config.yaml
num_hidden_layers: 10
hidden_size: 256
num_attention_heads: 4
num_key_value_heads: 4
head_dim: 64
intermediate_size: 704
vocab_size: 4096
hidden_act: "swiglu"
norm: "rmsnorm"
norm_place: "pre"
norm_eps: 1e-05
positions: "rope"
rope_theta: 10000.0
rope_fraction: 1.0
qk_norm: false
attn_scale: 0.125
bias: "none"
tie_word_embeddings: false
parallel_block: false
init: "trunc"
init_std_qkv: 0.0401
init_std_o: 0.00897
init_std_up: 0.0401
init_std_down: 0.00541
optimizer: "muon_variant"
learning_rate: 0.00847
lr_mult_up: 1.11
lr_mult_down: 1.5
beta1: 0.9
lr_head: 0.00593
max_grad_norm: 1.0
warmup_steps: 200
schedule: "wsd"
decay_fraction: 0.836
decay_shape: "linear"
final_lr_fraction: 0.0
batch_tokens: 65536
max_seq_len: 128
doc_mask: true
train_tokens: 480800000
max_steps: 7337
dataset: "wikipedia_en"
Each number is 200 + 40 x the weight over its row's rms, rounded and kept within 0 to 999. Layers, rows and columns count from 0. The size before them is the row's rms in percent of the matrix's.

# layer 5 MLP up, 704x256, rms 0.0979, rows 257-260, columns 128-255
100,216,209,203,211,185,208,196,141,174,181,189,160,180,206,240,209,247,260,237,253,162,216,212,281,261,246,190,213,165,192,146,153,256,220,172,225,194,181,162,157,226,292,142,168,244,178,261,161,233,223,221,230,188,175,258,230,131,215,219,213,206,198,279,243,197,109,242,202,104,231,193,201,199,182,170,200,187,193,176,220,166,176,155,187,158,233,230,142,200,185,240,184,230,234,245,216,231,223,224,79,211,280,197,269,243,232,251,199,232,220,199,241,167,229,193,190,225,175,182,172,314,225,115,266,152,113,175,123
099,163,255,218,146,212,181,226,233,119,202,197,228,209,182,230,194,153,251,222,258,160,236,224,245,160,166,214,273,193,219,205,194,240,184,257,164,158,126,181,181,179,249,134,175,140,186,121,175,259,261,242,184,177,239,173,205,170,135,258,164,207,158,157,170,190,209,236,214,224,131,203,206,267,210,199,164,180,228,162,120,219,142,182,204,193,191,204,183,147,195,191,270,202,224,110,207,267,182,220,225,78,247,219,184,239,228,200,209,168,264,221,198,243,192,214,234,193,145,178,211,203,124,218,239,153,177,180,182
093,198,168,153,221,207,208,186,233,154,119,215,230,171,184,199,123,206,204,184,210,275,191,224,132,182,191,174,244,204,165,156,231,172,232,177,96,226,187,156,227,235,267,188,221,241,196,229,130,265,205,222,209,120,225,272,151,184,110,188,235,141,184,189,162,259,225,258,238,154,213,254,175,165,187,166,184,221,176,226,185,148,288,287,246,157,183,171,183,218,203,223,229,218,264,170,181,204,184,227,224,216,198,228,217,151,167,277,232,221,145,216,174,208,270,155,149,209,187,259,188,237,177,246,210,202,195,135,221
098,164,152,199,227,250,248,178,131,187,130,187,186,158,206,201,201,216,151,160,207,177,232,232,175,218,223,203,229,171,223,135,224,198,229,231,259,157,110,139,176,123,190,158,146,172,250,155,216,146,228,235,191,200,131,227,306,216,234,197,199,209,177,171,140,183,201,263,170,235,216,213,216,149,192,216,255,143,199,191,174,163,189,199,214,230,260,224,194,161,220,216,229,184,215,228,142,144,271,155,239,151,186,216,227,229,241,195,214,175,171,136,95,238,272,220,191,254,233,107,200,195,223,220,189,266,243,215,234
# layer 5 MLP down (transposed), 704x256, rms 0.043, rows 257-260, columns 128-255
102,203,260,224,228,207,137,213,228,171,286,186,146,139,182,209,155,171,251,226,248,188,132,190,216,169,167,155,204,166,214,234,113,271,201,171,262,261,178,197,188,154,187,250,190,187,132,189,171,161,133,169,132,257,161,210,242,201,213,162,211,157,160,264,178,242,130,211,220,150,166,194,210,224,214,255,214,163,175,168,185,197,229,236,246,200,200,249,237,178,181,124,226,165,203,159,231,177,187,184,170,214,134,174,257,236,134,174,220,161,217,183,254,188,199,227,184,240,286,231,283,197,185,145,186,138,154,136,184
099,221,138,211,128,252,270,228,260,237,188,272,244,209,153,197,224,271,157,238,162,191,185,251,175,186,218,207,278,253,165,168,242,203,227,228,251,255,226,151,216,214,149,258,217,248,257,215,214,226,204,235,192,243,237,155,163,198,186,220,197,265,205,217,157,182,196,153,211,268,235,149,226,248,206,106,183,289,127,233,189,304,227,304,221,269,210,191,119,227,205,220,146,208,208,199,245,162,125,200,251,192,171,179,169,222,170,221,148,188,161,204,184,210,168,193,222,202,189,194,264,178,293,235,173,177,206,214,206
099,138,274,161,222,270,196,220,225,209,214,246,197,167,227,186,82,222,213,239,129,222,186,152,104,304,230,137,276,227,220,131,231,191,212,252,184,257,230,133,223,201,141,216,200,200,184,205,266,241,255,147,210,159,206,242,195,233,193,216,205,133,242,216,238,204,250,182,146,212,200,155,159,200,304,151,192,119,275,222,254,245,175,234,186,164,236,225,164,218,187,193,196,189,201,134,224,168,187,260,240,246,210,174,263,182,197,189,271,229,243,166,178,198,313,146,144,213,157,154,175,188,185,235,200,208,224,148,159
100,217,135,105,260,171,215,174,177,220,200,139,227,149,239,251,179,163,212,172,264,153,189,274,188,221,176,270,131,211,153,219,133,232,193,156,235,205,168,214,180,222,123,186,193,223,175,157,225,236,187,198,156,185,158,183,194,192,179,286,290,204,170,160,171,128,210,246,238,255,207,206,180,192,152,205,203,130,290,253,163,210,178,223,204,189,227,241,220,167,211,193,266,178,195,190,169,167,205,195,183,225,239,174,274,127,220,263,126,175,214,163,264,274,207,94,167,128,132,169,232,274,270,218,203,181,221,88,221
# layer 5 MLP gate, 704x256, rms 0.0943, rows 258-260, columns 128-255
104,221,162,202,146,252,225,139,264,124,168,275,174,224,162,234,192,164,217,157,222,241,200,246,190,216,227,237,259,203,232,221,223,124,214,218,192,230,178,212,184,189,223,188,239,157,143,203,182,179,163,193,192,232,221,178,231,160,198,307,215,185,195,176,200,228,163,202,204,226,209,189,245,204,254,233,153,249,216,193,201,128,148,153,204,256,199,178,152,151,212,256,201,128,136,162,188,215,235,260,198,165,164,149,196,161,231,126,182,200,207,204,171,120,187,264,219,319,137,110,194,161,191,185,239,212,217,221,159
097,199,266,206,144,240,231,243,225,195,202,219,143,139,150,223,203,212,246,158,223,224,213,207,186,204,228,199,275,214,269,160,190,173,167,226,162,231,214,226,218,242,248,163,106,177,207,177,135,195,235,163,200,94,134,151,212,177,236,175,192,172,189,183,215,170,288,182,222,146,155,155,137,208,132,180,269,140,128,146,224,219,243,202,204,234,216,178,193,269,172,257,204,234,204,207,178,176,244,222,260,235,211,129,202,244,140,135,184,181,255,285,190,204,170,204,183,182,196,173,179,192,139,253,224,202,139,149,198
100,186,218,194,183,276,209,152,175,260,183,242,250,238,236,280,195,198,219,200,206,183,227,260,226,210,168,203,213,178,95,170,170,201,221,142,148,182,159,170,194,188,127,252,234,126,214,130,196,183,143,209,137,180,214,171,147,158,234,168,269,191,172,157,220,220,138,201,215,191,199,200,196,133,190,230,219,182,158,273,186,140,227,176,187,246,193,134,150,191,217,203,157,257,165,239,232,210,204,181,207,263,247,233,203,161,187,281,175,199,199,193,187,239,216,165,171,167,173,190,184,185,205,198,260,222,247,245,230